config.yaml
n_layer: 25
d_model: 128
n_head: 2
n_kv_head: 2
head_dim: 64
d_mlp: 512
vocab_size: 512
activation: "gelu"
norm: "layernorm"
norm_place: "pre"
norm_eps: 1e-06
positions: "rope"
rope_base: 10000.0
rope_fraction: 0.5
qk_norm: false
attn_scale: 0.125
bias: "all"
tie_embeddings: false
parallel_block: true
extras: ["capped logits"]
init: "uniform"
init_std_qkv: 0.0706
init_std_o: 0.0
init_std_up: 0.0706
init_std_down: 0.0
optimizer: "laprop"
lr: 0.00174
beta1: 0.9
beta2: 0.99
weight_decay: 0.11
lr_head: 0.00646
grad_clip: 1.0
warmup_steps: 329
schedule: "wsd"
decay_fraction: 0.677
decay_shape: "cos"
final_lr_fraction: 0.0
batch_tokens: 16384
seq_len: 384
doc_mask: true
train_tokens: 187900000
steps: 11469
dataset: "wikipedia_en"
Each number is 128 + 32 x the weight over its row's rms, rounded and kept within 0 to 255. Layers, rows and columns count from 0. The size above them is the row's rms in percent of the matrix's.

# layer 15 attention key, 128x128, rms 0.0954, rows 52-63, columns 0-127
size [108 120 123 113 112 116 132 114 131 123 108 125]
[[155 154 140 108 117 114 160 156 143 161 168 124 143 156 114 134 144 159  71 104  99 126 108 115 120  89  82 156 177  99 127  64 157 101 130  90 124 144  97 217 159 113 107 105 111 133 113 126 156 118 116 143 222 147 123 121  94 104  87 155 109 130 133 145  50  96 191 161 136  95 109  97  72 153 153 110 134  93  84  99  99 117 139 136 144 183 137 128 164 151 117 116 164  77 144 142 108  84  88  93 104 158 108 153 136  97 160  94 113  99 204 142 134 187 199  59 143 162 172 122 137 117  80 113 119 114 154  90]
 [154 119  85 125 179 116  87 152 126 153  83  96  47 146 141 103 131 154 186 211 101  81 166 127 181 156 161 173 129 149 132 156 118 171 102 161 158 131 105 164  97 102 104 170 130 155 101  75  94  83 116 146 107  97 114 114 107 107 100 149 127  56 158 133 156 149 136 123 106 119 149 125 118 129 151  85 151  99 116  82  90 134 149 118  76 165 106 110  79 119 130 188 160 138 192 162 133 145 119  87 139 115 210 108 122  80 169 159 160  83 130 143  66 112 172 125 110 129 175 104 180 126 140 127 158 155 161 120]
 [ 85 113 134  80 108 136 148 105  60 145 178 140 107 120 158 143 145 118 145 139 110 142 106 108  99 227 131 108 166 145  67 131 152 121 203 139 135 172 140 148 167 181  97 101 161 113 152 106 140  74  93  93 163 121 150  81 145  96 136 168 108 150 155 157 195 119 111 138 118 171 166 100  89 140 179 100 101 106  73 131 129 147 172 122 109 123 148  36 122 118  84 160 101 153 161 129 112 107  93 200  81 123 106  71 160  95  83 155 162 101 118 212 114 127 134 143 133 122 132 128 139 131 130 153 130 107  96 126]
 [ 99  99  86 133 102 148 168 161  98 154 132  79 130 135 108 103 223 104 175  85 136 148 105 153 107 153 141 134 124 147  92 128 168 128  96 181 183 146  82 148 141 133 123  86 131 143 163  78 131 123 143  81 164 131  90 136 119 136 131 195 138 100 135 135 135 201 131  58  86 166 117 150 122  76 145 132 114 164 150 161  89 132 170  92 145 108  90 119 164  89 216 148 182 132 140 161 148 103 143  60 144 101 173  79 125 148 133 142 115 116  74 113 144 103  94 123  70 165 135  76 185 122 111 111 150  95 142 125]
 [125 156 167 106 133 124 121 109  96 181 103 126  75 135 163 107 126 149 160 162 110  90 116  74 162 109  73 156 129 112 111 166 155 176 135 131  82 117 121 135 132 126 107 167 121  90 143 146 167 111 111 160 151 126 120 168 126 121 173  80 120 213  91 150 138 138 152 129 113 114  70 139 180 146  93 142 188 149 122 118  89 100 111  82  75 145 135  73  99  98 101 119  75 125  95 121  99 156  41  56  81 130 129  86 158 123 108 163  99 173 164  78 111 147 106 158 140 120 204  99 149 144 138  95  81 125 166  73]
 [ 99 108  92 138 150 112 144 151 117 120 101 125  87 116  99 134 118 121  94 159 115 208 155 102 122 125 138  99 103  68 111  86 176 197 166  91 121 115 135 196 154 129 148 114 127 119 160 157 143 168  99 158 188 145 126 132 178 134 112 132  68 132 134 111 136 143  47 133  85 135  63 101  72 211 108 128 154 173 143 109 147  59 131 113  97  71 137 118 121 115 149 106  93 119 118 155 161  96 130 196  92 145 136 119 148 110  55 150 147 111 132 107 126 184  71 149 122 125  84 147 129  60 131  79 129 148 146 133]
 [107 103 146 165  71 110 103 110  73 188 113 103 156 179 162 187 132 156 113 123 118 129 110 159 117  96 150 130 115  93 216 122 167 148 172 124 127 122 155 104 102 118  75 125  83 134 165 126 137 185 120 136 134  41 148  74 138 127 125 134  55 130 153 166 128  52 108  89 121 156 189 126  93 134 108 123 141  54 104 134 115  95 129 139  64 133 185 153 134 123 174 107 134 144 108 140 150 150 126 125 125 141 123  88 164 147 183  91 173 134 131 118 129 158 190 148  97 130 117  68 171 120 184 129 125 124  88 109]
 [117 125 122 182 175 134 118  94 142 143  83 177  92 113 106 128 123  92 156 157 124 144 160 138 134  87 135 162  90 200 174  88  85 156  69 118 116  84 144 154 153  90 141 114 128 204 118  96 132 125 136 139 150 128 119 138 106 165 106  98  71 105  83 105 120 113 125 109 144 179  68  71 136  65 172 126 127 210 119 136 178 138 109 145 155 196 160  98 152  99 200 192 133 109 121 153 117 133 145 147 137 129 122 123 123 139 113  98 122 131 124 120 171  97 167 130 193  73 145  28 131 143 119 122 125 137 148 112]
 [125  71  97  88 126 171  73 127 140 169 119 145 121  80 116 123 172 104 152 176 130 139  98 110 141 143  87  97 141 149 156 116 120 114 136 149 105 120 106 159 157 155 112  37 123  92  90 150 174 182  72 138 137 151 142 120 144 174 129 176  50 132 119 160  98 167 132 106 103 129  77 148 115 130 147 123 121 128 147  68 152 164  69  96 147  76 163 128 144 154 110 122 103 142 171 139 169 150 109 163 159  84 137 124 130  88 133 127 100 193 145 119  92 158 114 176 182  43  92 141 138 128 163  97 160 217 129 116]
 [ 98  88  77 157 136  99 141 158 167 104 125 120 154 126 213 142  71 101 163  74 116 160 114 148 170 104 193 123 137 118 150 112 135 117 122 137 103 130 103 166 130 151 140  69 173 105  92 101 106 152 142 124 114 144 161 115 113 171 133 116 126 156 111 137 120 155 152 151 118 133 128 118 181 155 187 143 166 142 174  99 170 122 106  60 123 174 121 119 133  84 180 102 150  90 121 130 177  55 107  32  98 148 103 122 119 197  65 131  87 115 109 161 169 108 185 166 144 142 163  97 159  84 154 119 106  89 125 139]
 [ 99 135 164 137 180 125 128 142 187  37  83 155 126 102 105 169  72 142 161  81  95 118 133 110  93 149 131 148  96  55 130 125 123  90 107  77 171 121 114 183 175 137 132 108 143 115 134 132 136 181 106 121 145 114 116 154 119  95  78 139  87 115 153 113 187 179 137 169 147 120 102 126 169 165 116 110  78 109 177 166 151 120 148 162 103 109 142 123 104 138 105 119 123 133 142 141 137 143  71  90 107  95 152 131  98 121 185 175 127 111 156 161  86 219 134 146 126 110 100  50 137  77  49 116 131 130 159 148]
 [104 118 148 196 106 147 115 132 134  80  71 115 112  95 140 126 121 134 175 119 179 105 114 159 122 112 138 173 120  85  81 138 148 149 157 119 115 153 152  69  95  86 139 132  69 139 115  83 106 149 138 115 135 156  82 134 131 118 117 101 136 119 101 182 116  89 106 116 126 123 174 144  81 133 183 143  74  89 132  45 170 145 170 124 126 115 144 165 108 120 128 203  76 159 111 108 150 154 166 132 158 166 138 177  97 145 132 253  95  67 119 104 119 160  97 128 104 137  80 183 107 127 166 149 115 136 100 156]]
# layer 15 attention query, 128x128, rms 0.097, rows 53-63, columns 0-127
size [120 124 112 116 116 134 115 130 123 107 129]
[[133 206 131  98 158  99 167 166 157 185 109 137 115 129 147  77 155 119 173 131 113  96 110 143 119 123 147  95 151 111 127 177 137 120 139  90 179 131 124 146 147 118 138 151 142 194 144 130 122 114 104  63 101 133 115 115 147 139  55 125  46  64 190  87 168 175 173 146 104 118  77 141 158 123 183 128 133  76 171 159 110 174 153 112 136 103 118 112  82 178 102 147 161 152 114 149 132 158 121 117 136 115 160 117  72 168 138 192  98  95 148 143  57 122 134 111 124 109 154 112 183 116 105 130 189 125 104  70]
 [162 165 163 118  90  99 163 134 114 106 184 144  84 160 151  71 117 189 124 179 110 169 169 161 151 177 153  51 152 148 160 135 140 114 121 129 110 180 124 148 126  59 126  80 124 102 123  95 167 104 133  83 140 145 117  66 127 113 185 154  86  89 101 107 149 152 148 100  56 144 173 117 126 172 132 151 122  98  71 102 106 172 144 117 155 103 144 116 135 129 106 138  88 176 110 152 107 117 158 181 124 111 120 105 134 163 125  69  77 106  98  98  80 150 130 114 161  50 131  94  97 121 107  64 152 113 149 115]
 [166 118 154  89 210 147 143 118 113 226 175  71 140 117  70  81 144 121 107 115 162 153 103 134  97  95 176 152 124 114 108 179 168  76 101  99 183 171 102 113 111 108 121 139 127 105 131 130 195 112  81 130 145 115  98 100 165 169 142 138 132 118 204 135 104 157 104 121 141 165  97 162 138 100 143 181 127 105 117 139  95 152 120 156 164 128 174  92 145  92  99 104 167 153 166 128 149 102 128 112 146  82 121 154 131 112  60 109 114  85  57 121 112 114 135 161 104  96 102 104 208  88 133 139 166 151 145 120]
 [ 99  83 119  94 110 157 106  95 193 178 103 128 113 141 205 122 200 150 161 194  87 138 118 129 169 183 136 135 126 154  98  71 121 152 133 180 100 124 181  86 138  86 167 121 141 121 158 179 138  89  88 133 143 151 125 137 118 128  57  84 155 157 111 142 196 141 143 128  88 138  60 118 144 156  91 149 168 161 103 124 162  78 125 121 145 152 149 144  87 112 113 158 101 156 132 117 112 163  94  87  87 104 164 105  94 135 125 123  74 155 115 139  83 129 108 103 146 109 127 133 181 138 138 110  47 182 135 104]
 [ 73  87 142 161  56 100  97 169 178 162 109 145 143 135 123 217 124 155  61 136  90 151 169 121 120 143  66 144  93 200 135 129 141  78 140  89 147 143 108 102 132  86  93  78 125  92  91 122 104 133 124 143 182 150 102 125 118 157  88 124  99 154 147  98 162 170 108 145 143 152 121  92 144 158 121 152 113 172 143  95 120 132  68 116 160  46 135  86 118 122 131 104  90 136 113 162 151 139 129 158 176 140 147 134 155 162 118 143 150 174  68  99  81 175 102 155 191 143 109 107 105 145 124  82 152 142  78 158]
 [139 150 154 184  93 170 132 123  89 135 143 123 110 115 151 170 195 163 121 130  92 128 101 145  78 140 151 167 102 136 155 136 155 159 155 140 107 150 138 175  86 101 110 131 124 108 147 132 121 138 120  99 126 116 172 105 136  74  87 182  60 134 101 146 119  93  97 138  64 117 157 139 129  99  94 123 137  51  95 187 213  68 116  91 100 124 184 148  85  97 134  85 130 135  94 116 191  93 130 135 137 133 109  88  90 164 148 192 159 144 112 145 103 146 139 143 130 170  94 110 132 177  95  83 185 196  97 134]
 [ 82 127 102 166 157 106 130  71 156 121  91  56 133  95  88 117 136 127 157 173  77 183 137 147  59  52  86 131  93 111 169 146  88 153  67 124  88 102  87  98 127  81 119 111 155 196 117 127 111 149 129 141 125 145 174 148 107 114 125 139  68 133 157 153  71 128 121 109 147 177  90 115 153 127 139 151 153 168 124 145 106 129 140 172 103 113 157 128 177 154 158 125 122  86 126 144 140 144 124 110  98 132  60 150  97 120 119 150 151 112 121 128 137  78 167 171 203 124 122 114 158 113  71 201 175 147 176  96]
 [127  93  89  93 104 153  90 122  94 110 141 103  82  93 105 106 133 158 109 127 105 110 153 133 142 148  39 106 171 126 141 171 109 129 192 162 116 148  60 110 174 151 109 133 139 107 141 111 149 117 114 143 163 143 203  74 116 117 120 191  88 129 110 139 131 172 147  85 141 161 107  86 100  85 173 127 159 170 203 115 114 146  75 110 138 110 154 131 143  55 161 169  44  80 159  90 143 126 108 138  92 155 170 158 145 120 137 163  82 165 138 156 109 181 110 133 149 103 156 123 114 113 120 137 194 167 130 155]
 [ 81 104 145  85 155 164 102 119  99  80 116 193 107 125 139 113 153 167  97 112  98 151 118 169 116 138 148 124  98 132 126 179 146  91 149 116 132  98 118 108 117 107 125 107 143 106 110  46  72 118  74 178 135 145 139 120 126 218 140  91 128 116 129 104  66 115 135 167 184 144 112 136 145 155 145 115 160  84 148  66 130 161 142 128  86 161 152 101 207 111 152 161 126 150 123 152 126  75 148  47  84 133 133  98 144 108  94 143 121 124  52 153 159  96 190 159 137 126 122 167 153 135 137 210 111 170 125 136]
 [110 136 107 180 139 130  97 154 117  65  77  97 116 125 137 155 191 129 142  55 120 172 173  68 117 172  82 153  31 121 148 124 133 141 113 121 215 146 111 100 168 119 167 125 125  89 154 139 107  91  87 170 105 155 125 118  96 101 155 152 143 104 132  71 161 130 139 195 154 130 150 168 147 168 148 103 133 103 181 114 164 114 180 146 116 113 130  72 109 146 116 157 129 124 137 218 130 151  96 151  70 118 175 162 121 152 149 154 113 115 100 159  83 164  95 133 117 140 133  82 101  92 110 142 160 118 138 147]
 [153 136 122 169 115 191 108 253 138 139 116 153 191 143 144 139 130  84 111 150 128  92 123 152 181  66 168 170 140 109 114 125 195 129 125  85 174 163 104 156 120 126 126 136  71 133 103 122  88 128 156 135  88 107  98 178 104 127 129 108  95 129  68 114 135 117 143  90  83 120 157 120  84  84 159 148  89 123 165 116 120 128 180 169 135  95 174 136 128 116 145 166  85 125  93  91 113 151 156 112 135 178 143 147 161 132 117 235  93 140 108 114  99 124  92 147  83 115  85 112  89 132 154 108 150  86 109 127]]
# layer 15 attention value, 128x128, rms 0.083, rows 0-15, columns 0-127
size [110 105 114 105 107 112 104 115  98 108 105 114  99 107 104  99]
[[134 109 147  85 139 157 122 199 175 202 173 135 121 141 145 182 110  75 108 147  83 141 108  95 104  77 146 139 119 120 134 143 105 133 122 143 133 138 139  87 177 110 121 181 128 142 137 120 183 127 134 150 136 154 106 160 131  42 110 139  74 169 120  78 140 122 157  89 132  68 126 143 124  54 181  75  74 112  97  90  94 107 158 181 128 100 114 155  91  93 139 153 110  66 126 139  97 160  77 140  82 132 147 147 144 142  91 155 128 147 191 103 137 151 123 105 173 102 177 126 125 114 155  92 174 175 174 120]
 [ 60 132 172 146 151 209 176 117 108 156 120 125 108  93 150 181 181 185  89 141 144 111 124 125 159 138  48 137 101 151  77 193 161 112 137  69  65 118  95 138 178  91 121 114 114 114  86 134 111  83 143  96 103 140 116 153  72 138 114 128 133 123 111 103 112 145 153  94  85 153 160 102 143 119 149 150 125 122 133 157 106 195 112 122 143  85 120 175  46 131 145  71 141 151 168 147 157 116  73 123  75 121 115 108 132 186 112 161 110 130 100 159 147 137 195 161 108 148 151 146  94 144 129 138 162 127 132 178]
 [127 159 178 128 122 143 149 112 150 117  85 144 162 147 121 177 166 138 106 128  91 162 113 160 119  83 112 167 140  80 152 195 130 104 129 152 138 103 166  80 102 175 125 125 101 158  85 115 124 115 153 126 122 119 101 138 170 162 140 186 180  97  72 105 158 117  27 183  79 160 118 105 142 162 132 164 189 153 147 182 132  90 145  62 188 154 117  89 156 122 159 131 127 151 147 178 151 129 115 107  97 165 147 132  97 123 131 145 115 104 119  75 153  95 133 114  64 100 122 147 104 163 176 111 125 118  35 130]
 [156 136 125 174  81 102 151 121 135 161  99  90 146  92  35 144 122  76 106 111  82 135 180  99 165  93 174 108 189 127 112 185 146 162 143 213 165  80 122 109 116 164 172 198 160 121 130 164 120 122  96 135 130 122 120  87 114  82  96 144  96 146  13 130 122 139  96 111 160 146 167 149 130 109 158 138 131 120 126 124 111 113 154 115 144 178  92  69 139 108 115 117 110 128 155 191  97 125  86 128 140 109 137 133 156  70 135 146 163 143  73 184 142 126 100 144 135 124 154 110 131 144 144  93 100 122 171 160]
 [129 138 144 103  75 150 189 125 118 109 127 184 122  90 118  82 121  96 159 123 134 162 144  60  74 149  94  95 131  83 163  72 108 131 188  72 150 158 129 197  66  97 143 148 114 166 129 119 117  90  34 110 137  94 159 176 123  65  93 122  68  86 127 137 170 113 155 139 159 126 146 165 111 136 133  95 148 136 111  81 164 148  85 139 139  92 151 143  93  91 174 104 134 166 104 167 116 146 108 119 117 127 136 128 146 187 110 100 180 121 125 113 114 133  97 139 167 137 117 128 130 102  47 188 146 120 165 111]
 [156  92 138  99 107  83  79 141 171 145 130 147 171  97  90 153 124  51 113 135 120  67 114 141 141 124 101 166  82 124 129 123 157 118  86 134 113 140 138 114 194  96 123 117 139 156 129  87 153 208 102 110 134 149 124 174  64 159 134 131  86 150 137 132 115 135  99 138 107  99 128  93 117 125 127 113  93 104 177  64 119  61 170  99 105 134 125 159 169 140 122 166  94 149 136 107  56 122 125 200 129 189  76 122 133 154 103  84 139 124 187 177 179 140 135 117 135 181 109 106 160 144 113 203  90  98  90  97]
 [ 80  88 140  75 135 104 183  80 171 121  93 136 144 131 151 222 103 122  95 118 115  94  89  99 128 140 126 161 154 167 161 137 143 113  72 128 112 119  93  64 153  98 140 203 143 119 138 132 122 133 112 103 114 117 130 124  76 103  92 142 104 105 120 103 177 101  79 118 104 104 148  74 147 166 141 112 145 137 159 189 104 122 114 154 104 178 108 175 151 179 160 143 163 101 139  79 176 140 126 134  85 123 107  75  62 167  46 154 122 143 111 131 160 171 144 164  66 128 125 137 101 126 128 102  70 157 136 167]
 [117 134 161 136 110 142 130  67 116 120 171 137 135 111  95 141 191  91 128 116 203  60 129 130 136 163 171  94 104 117 108 208 130 134 147  69 143 158 131  97  95 121 101  98 116 124 131  92 162 134  98  87 128 115  83 186 127 130 148  82  96  61 135 152 183 118 125 132 147  41 139 186  73 114  87 131 138 142 111  84 125 143  97  99 144 164 151  95 151 142 176  79 116  71 169  57 130 118 131 134 159 124 118  85 145 147 135 104 204 139  96 162 148 143 134 124  89 172 144 125 188 128 135 139 165 115 153 151]
 [180 117  78 130 152 180 191 154 125 131  99 125 139 169 169  94 145 139 128 122 121 149 139 160  93 158 147 110 181  55 127 125 106  70 170 154 103  97 112  85 131 118 128 105 130 102 153 114  44 127 100 138 126 118 158 152 164 173 139 189 131 135 134 128 118 147 158  83 164 156 131  69  64 123 165  87 121 129 193  28 146 100 167 151 114 163 125 150  72 124 105 129 206 115 108 156  99 120 144 123 108  81 136 124 141 142 122 137 155 126  75 131 132 183 137 122 122  86 139 157 148 133 141 171 110  67 146  72]
 [130 109 104 135 183 148 100 158 130 149 109  88 122  71 135  75 124 119 105 106 102 110 137 105 112 109 156 127 140 136  93 139 128  95 135 156 128 116 202 150 131 150 149 144 119  91 122  76 240 180 131 163 122 126 152  82 111 132 104 106 177 185 174 116  91 169 126 132 202 135 133  78  98  41 179  92 123 143 130  91  94 138  83 105 100 122 134  92  99 149 134 173 157 103 107 113 116  66 101 134  75 184 143 116 141 105 139 160 154  97 122  90 187 124 120 119 111  88 159 117 148 119  97  42 136 132  98 137]
 [136 107 145 134  91 140 132 170 132  97  97 165 137 156 156 158 153  96 152 124  74 212 143 122 163 186 123 127  91 158 145 148 139 188 121  70 138  86 100 140 170 133 148 137 100 155 136 152 146  72 153  93 114  91 106 179 126 145 171  85 177 159 103 136 195 102 104 118 146 164  92 112 131 123  67 122 123 140 146 137  76 117  80 135 134 155 145 104 181 155 143 210 119 134  97 121 111 112 133 109 155 170 156 129 156 124 140 113 158  75 101  85 109 113  93 156  26 122 147  89 137 146 152 106 102  90  55  89]
 [126  86 137 103 135 164 137 175 148 108 169 109  80  64 120  64  93  79 109 117 140  43 112  99  97  93 103  98 124  59 136 111 131 163 125  70 110 167  75 174 178 135 138 134  86 103 166 121 186 143  82 107 106  65 162 176 144  93 132 119 107 150 155 126 135 139 156 154 138 141 138 179 144 131 136 141 131 147 193 107  99 172 143 138 120  96 115 110 165 114 136 175  73 132 134 166  81 161 104 100  85 172 121 135 144 101 109  97  98 129 167  51  84 112 113 140 173 199 156 143 107 122 113 150 145 134 145 118]
 [151 128 149  98 162  67 106  93 151 148 144 120 120  96 123 132  73 208 128 144 156 131 107 124  61 144 153 177 179 110 195 114 168 121 117 178 169 158  94 147 131 118 160 173 152 108 131  90 132 122 106 130 116 161 129 100 161 103  87 131  72 149 191 102  83 145 114 124 135 119 111 173 102 116  93 119  89 135 150 181 176 202 126  90 128 117 163 127 150 107 147  82 156 121 126 145 124 113 135 138  60 139 141 126 124  84 147 196  65 120 130 109 163 142 132 106 107  49 111  92 209 169 130 147 142 180 116 105]
 [188 113 110 121 102  83 105  83  86 182 154 141 137 115 119 147  79 129 134 150 181 119 131  78 131 171  97  86 131  95 123 119 137 136 117  85 163 166 111 135 113 216 142 146  76 119 148  77 128  98 140 143 138 175 200 124 109  93 105 152 173 151 118 105 113 117 140 139 165 126 139 177 132 150 177 124 129 117 138 137 189 171  45  81 120 124 117 116  85 131 178  86 134  98 136  67  61 139 167 104 154 111 148 148 130 115 170 147 126 106  70 115 169 182 114 109  98 129 160  98 166 142  98 192 112  72  98 126]
 [131 139  98 175 163 119 140 137 118 115 142 125 152  73 130 144 168  59 181 179 108 165  84 168  46  68 197 195  71 175  70 184 126 115  97 168 114 134 101  88 140 146 160 117 117 119 131  92 130 131 148  92 158  85 109 141 159 131  74 132 120 113  99 121 152 118  48  87  57 160 109  98 158 124  85 132 153  94 135 186 172 101 126 116 104 155 148 130 161  92 140 180 125 152 132 124 172 118 119 101 147 151 152 151 116 150 107 149 109 162 123 129 122 113 144 129 106 129  91 154  72 184 116 142 143 180 116 126]
 [137 111 124 163 136 101  76 168 107 144 130 108  43 113 153 204 121 108 125 124  94 140  84 156  64 167 128  87 160 130 143 119  92 113 135 125 130 127 176 125 136 175 171 143 110 176 119 143 189 106 172 151 134 174 143 150 121 117 157 125 108  63 187 100 152  90 122 111 122  90  83  97  96 117 105 155 115 149 109  89 114 182 104 173 123 110 112 105 121  87 165 114 191 127 138 149 188 171 123  88  59  88 128  99  85 113  90 211 171 104 141 114 162 147 169 125 100 123 114 127 104 108 124 190  83 140 100 132]]
# layer 15 attention output (transposed), 128x128, rms 0.0743, rows 0-14, columns 0-127
size [119 107 126 107 111 113 105 118 100 108 108 116 101 112 111]
[[115 135 104 112 126 142 120 115 107  51 113 141 182 141 111  91 146 180 147 120 163 145 173 140 127 156 134 132 166 130 140 170 184 137 134  48 157 120 116 188  94 120 108  91 120 120  79 132 110  69 100 148 171 112 143  55 122 166 167 149 156 149  94 142 139 135 126 186 168 200 164 101 139 168  67 150 146  82 135 121 159 148 115  33 121 142 128 101 160 133 130  60 167 115  95 127 158  97 151  93 114 138 132 133 105 142 121 132 132  90 127 128 122 121 101 112  51 169 134 109 120  91 129 218  93 101 152 129]
 [155 123  91 109 104 111 148 172 147 153 131 146 129 152 114 131  98  70 140  78 156 127 134 201  84  92 134 149 186 112 161  97  71 150 121 151 131 102 118 124  68 133  92 142  93 161 123  49 172 143  92 127  87 138 177 111 152 115 182  94 154  90 129 146 175 170  92 146 196 134  70 131 121 147 113 128  92 166 134 160 158  90 132 138 131 199 140 106 137 100 135 167 109 125  82  78 113 171 144 141 176 147 140 144 137 136  94  98  99 156 207  82 147 111  79  52  85 170 157 140 115 114 133 139 137 128 129  95]
 [123 131  92  75 108 118 139 118 107 145 139 100 109 124  97 106  87 114 160 187 147 131  89 120 207 126 172 134  90 143  60  83 124 172 177 190  91 125 124 198 117 122 150 139 137 112 148 102 125  97 134  71   0 114 194  79  84 175 145 120  76 127 150 200 130 140 127  88  98 149 186 151 116 116 146 141 150 111 110 142 128 170 101 135 107 145 124 139 131 121 103 141 154 103 174 101 117 131 100 170 168 140 115 121 155 103 135 135 131 182 135 125 139  89 137 116 167 152  73 101 157 160 117 114 139 130 133 140]
 [ 98 127 152  67 164 161  58 135 138  80 102 145 155 172 181 117 146 124 156 176 175 128 136 127  89 152  87 150  68  95 142 104 158 129 164  86 163  99 160 174 134 158 121 154 134  76 110 106 123  68 156 139 112 124  92 161  95 158 139 122  98 120 113  93  87  41 119 148  85 149 163 150 129 122  98  92 147 104 124 140 106 169 133 100  96 119 105 179 163 126  67 104 131 101 110  40 191 172 155  91 131 144 164 146 161 154 153 115 134 143 194  76 131 150 160 136 140  97  91 140 153 167 126 105 138 171 121 104]
 [125 107 103 157 174 144  59 107  78  73 132  80 168 155 142 131  50 190 120  79 142  59  62 147  73  91 157 125 169 150  95 164 153 149  99 166 102 123 146 126 146 119 133 126 135  64 160 178 156 123 125 149 179 105  85 102 188 112 154 110 117 151 136 113 165  99 134 147  93 121  79  67 124 128 106 116  77 103 145 112  85 120 148  90 128 139 151 122 169 101 104 183 156 175 165 104 118 137 169 100 149  89 125 131  84 113 152 187  78 141 159 124 160 163 153 139 100 144 190 138 128 149 113 139 101 146 129 125]
 [102 135 103 103 118 119 160 103 120 202 133 152 106 123 136  56 145 187 153  93  97 204 163 119 172 154 138  57 119 114 130 128  97 101 110  87 161 118 103  97 142 178 120  99 108  85 167 167 115  71 156 135  91 113 173 137 174 119 122 155 132 103 111 186 159  61 102 117  83 139 145 134 171 155 133 176 163 121 116 172 141 150 150 148 135 156 155  46 107 147 136  93 138 126 126 177 191 141  86 102 140 150 133 124 116 107 140 178 155 114  81  68  93 126  82 141 117  69 122 139 118  89 104  94 169 155 138 166]
 [117 116  99 101 122 130  87 148 108 205 214  90 133 151 121  77 162 117 162 139 119 128 145 125 121 120 135 100 116 116 105 118 174 154 147 132 156 106 126 146  86 156 120 109 132  82  93 115 141 137 163 120  57 183 158  90 133 164 155 136 200  69 117 166 135 138 108  87 141 191 138 138 100 111 154 173 171 126 145 160 193  60 150 120 171 101 126  94 107  90  54 107 117 128  70 147 122 101  89 161  93 102 114 191 164 132 152 107  78  98 121 150 149  83 172 101  85 153 117 124 131 171 147 113 183 147 100 121]
 [119 150 101 134  98 107 123 134 124 134 105 142  75  83  90 134  95 176 116  59  91 129 139 174 101 108  51  85 124 125 111  72 101 100 176 150  58  96 153 120 156 151 140 140 163 142  96 167 141 101 137 210 220 119 162 145 134 132 129  82 127 162 106 159 130 106 178 102 136 160  88 113 154 137 123  89  80 150 174 133 155 114 162 187 100 137 160 168 109  90  74 159 154 178 101 143 134 178 144 103  91 103 160 129  88 128 124 158  79 130 142 130 141 132 121 180 178  83 172 156  82 120 127 145 115 116 129 102]
 [110 124 127 136  75  62  38 137  88  58 138 106 138 105 109 180 125 129 138 127 145 125 165  98 114 109 110 112 136 170 139 130  91 161 117 149 111 131 126 104 134 173 109 102 150 148 115 168 159 125 208 119 209  94  50 165 128  71 112 171 185 121 146 152 139 120 134 184 140 102 149 128 191 125  71 157 116  87  91 187 129 152  98  96 157 113 111 135 161 101 156  91  63 108 145 130 117 135 100 164 125 166  98 155 118 132 125 125 111  89 138 104 147  75 133 142 154 152 202  84 152 108  93 131 110 170 140 136]
 [166  93 137 166 115 112 150 130 139  50 117 145 147 122 177 169 135 144 119 142 116 107 176 122 176 149 181 138  98 108 178 135 110 189 158  98 111 101 133 137 142  90  77 144 195 151  91 137  84  52 121  82 110 114  57 192 135 131 181 155 143  98 136 164 102 106 129 112 116 156 169 210 169 159 155 128  58 100 140 131 146 166  98  94 129 116  58 147 100 151  82  79 119  83 136 134 110  94  95 118 166 131  92 162 103 145 111 139 100 130 125  99 104  65 131  99 121 134 124 106 154 133 139 161 140  88 168 150]
 [119 145 118 122  88 135 126 125  85 192 109 135 144  75 123  71 126 124 106 130 130  93 121 109 119  75 121  74  98 131 129 136  92  57 181 242 111 190 188  91  92 101 138 189 178 116 125 103  98  92 143 105  88 106 130  87 149 123 125 121  87 148 170 170  79 175 109 157 146 106 151 178 130 112 185 114 147 114 136 108 184 143 108  96 135 124 103 100 138 134 131  61 156 134 142 150 186 105 123 149 173 127 136 123 113  99 174 135 152 151 181 137 147 165 155 135 128  88 104 121 101 157 106 190 108 130 119 179]
 [131 100 135 105 145  67 100 112  75  90 107 152 161 160 122 112 139 191 145  65 125 222 111 151  92 131 172 143 134 124 129 177 119 125 145 134 144 102 166 139 108  92 125 148 131 172 142 195  46 121 140 186 119 107  79 105 110 126 136 147  84 147 131 141 140 141  99 171 155 116 104 103  97 131 145 136 138 101 135 122 109  68  96 115  98 170 149  68 172 144 146 156 188 127 120  93 120 112 163 134 180  96  85 119  97 146 159 141 129 141 122 165 245 141 105 103 112  87 167 126 128 152  67 103 119  87 150 113]
 [155 126 118 131 158 159 145  99 158 114 123  96 153 165 133 147 159  79 150 183 138  96 149 145 143 104 186 139 129 111 159 134 203 152 113 101  94 108 118 188 125 189 134  74 133 130 152 143 124 155 150 118  96 100  86 157  97 177 125 124 205 132 109 154 131 152 119 115 140 111 107  83 165 110 215 147 127  62 101 114 120 140 135 127  88  80 151  75  79  77  97 153 166 105 121  73 143 158 146 148  97 114  83 154 106 161 105 105 126 143  94 141  90 117 148 117 167 149  47 136  58 112 164  88  72 102 174 121]
 [104 186 154 149 136 120 131 148 157  95 104 163 155  94 106 106 161 138 153 122 104  80 129 165 107 103 123 100 136 144 169 150 121 158  95 137  90  71 138 126  87 102 139 107 188 160 175 108 176 110 133 124 150  93  74 169  96 115 136 113  92 133 150 234 164 104 119 138  91 130 110  86 113  98 130 129 118 151 121  69 114 145 190 105 122 114  91 129 158  75  60 172 129 160 107 111 174 134  90 116  56  85 133  91  85 155 106 128 157 139 118 145 134 107 152 177 185 133 167 174 102 111 162 111 120 197  99 186]
 [105 142 181  89 100 165 144 132 183 142 143 148 107 131 141 189 105 156 137 134 117 140 160  84 212 120 171 138 135 130 170 126 126 106 164 116  49 159  87 127  98 110 103 135  97 112 122 163 152 124 125 107  63 139 129  74 108 117 143 135 101  97  86  62  87 153 213 142 137  99 186 154 111 134 154 119 194 169 159 150 122 115 150  96 133 140 118  67 106 113  94 105 165 131 122 144 132 125 112 175 139  86 130 141 164 107 128  70 103 114 156 158 115 164 107  42 144 146  46 145 127  97 178 144  88 134 148 135]]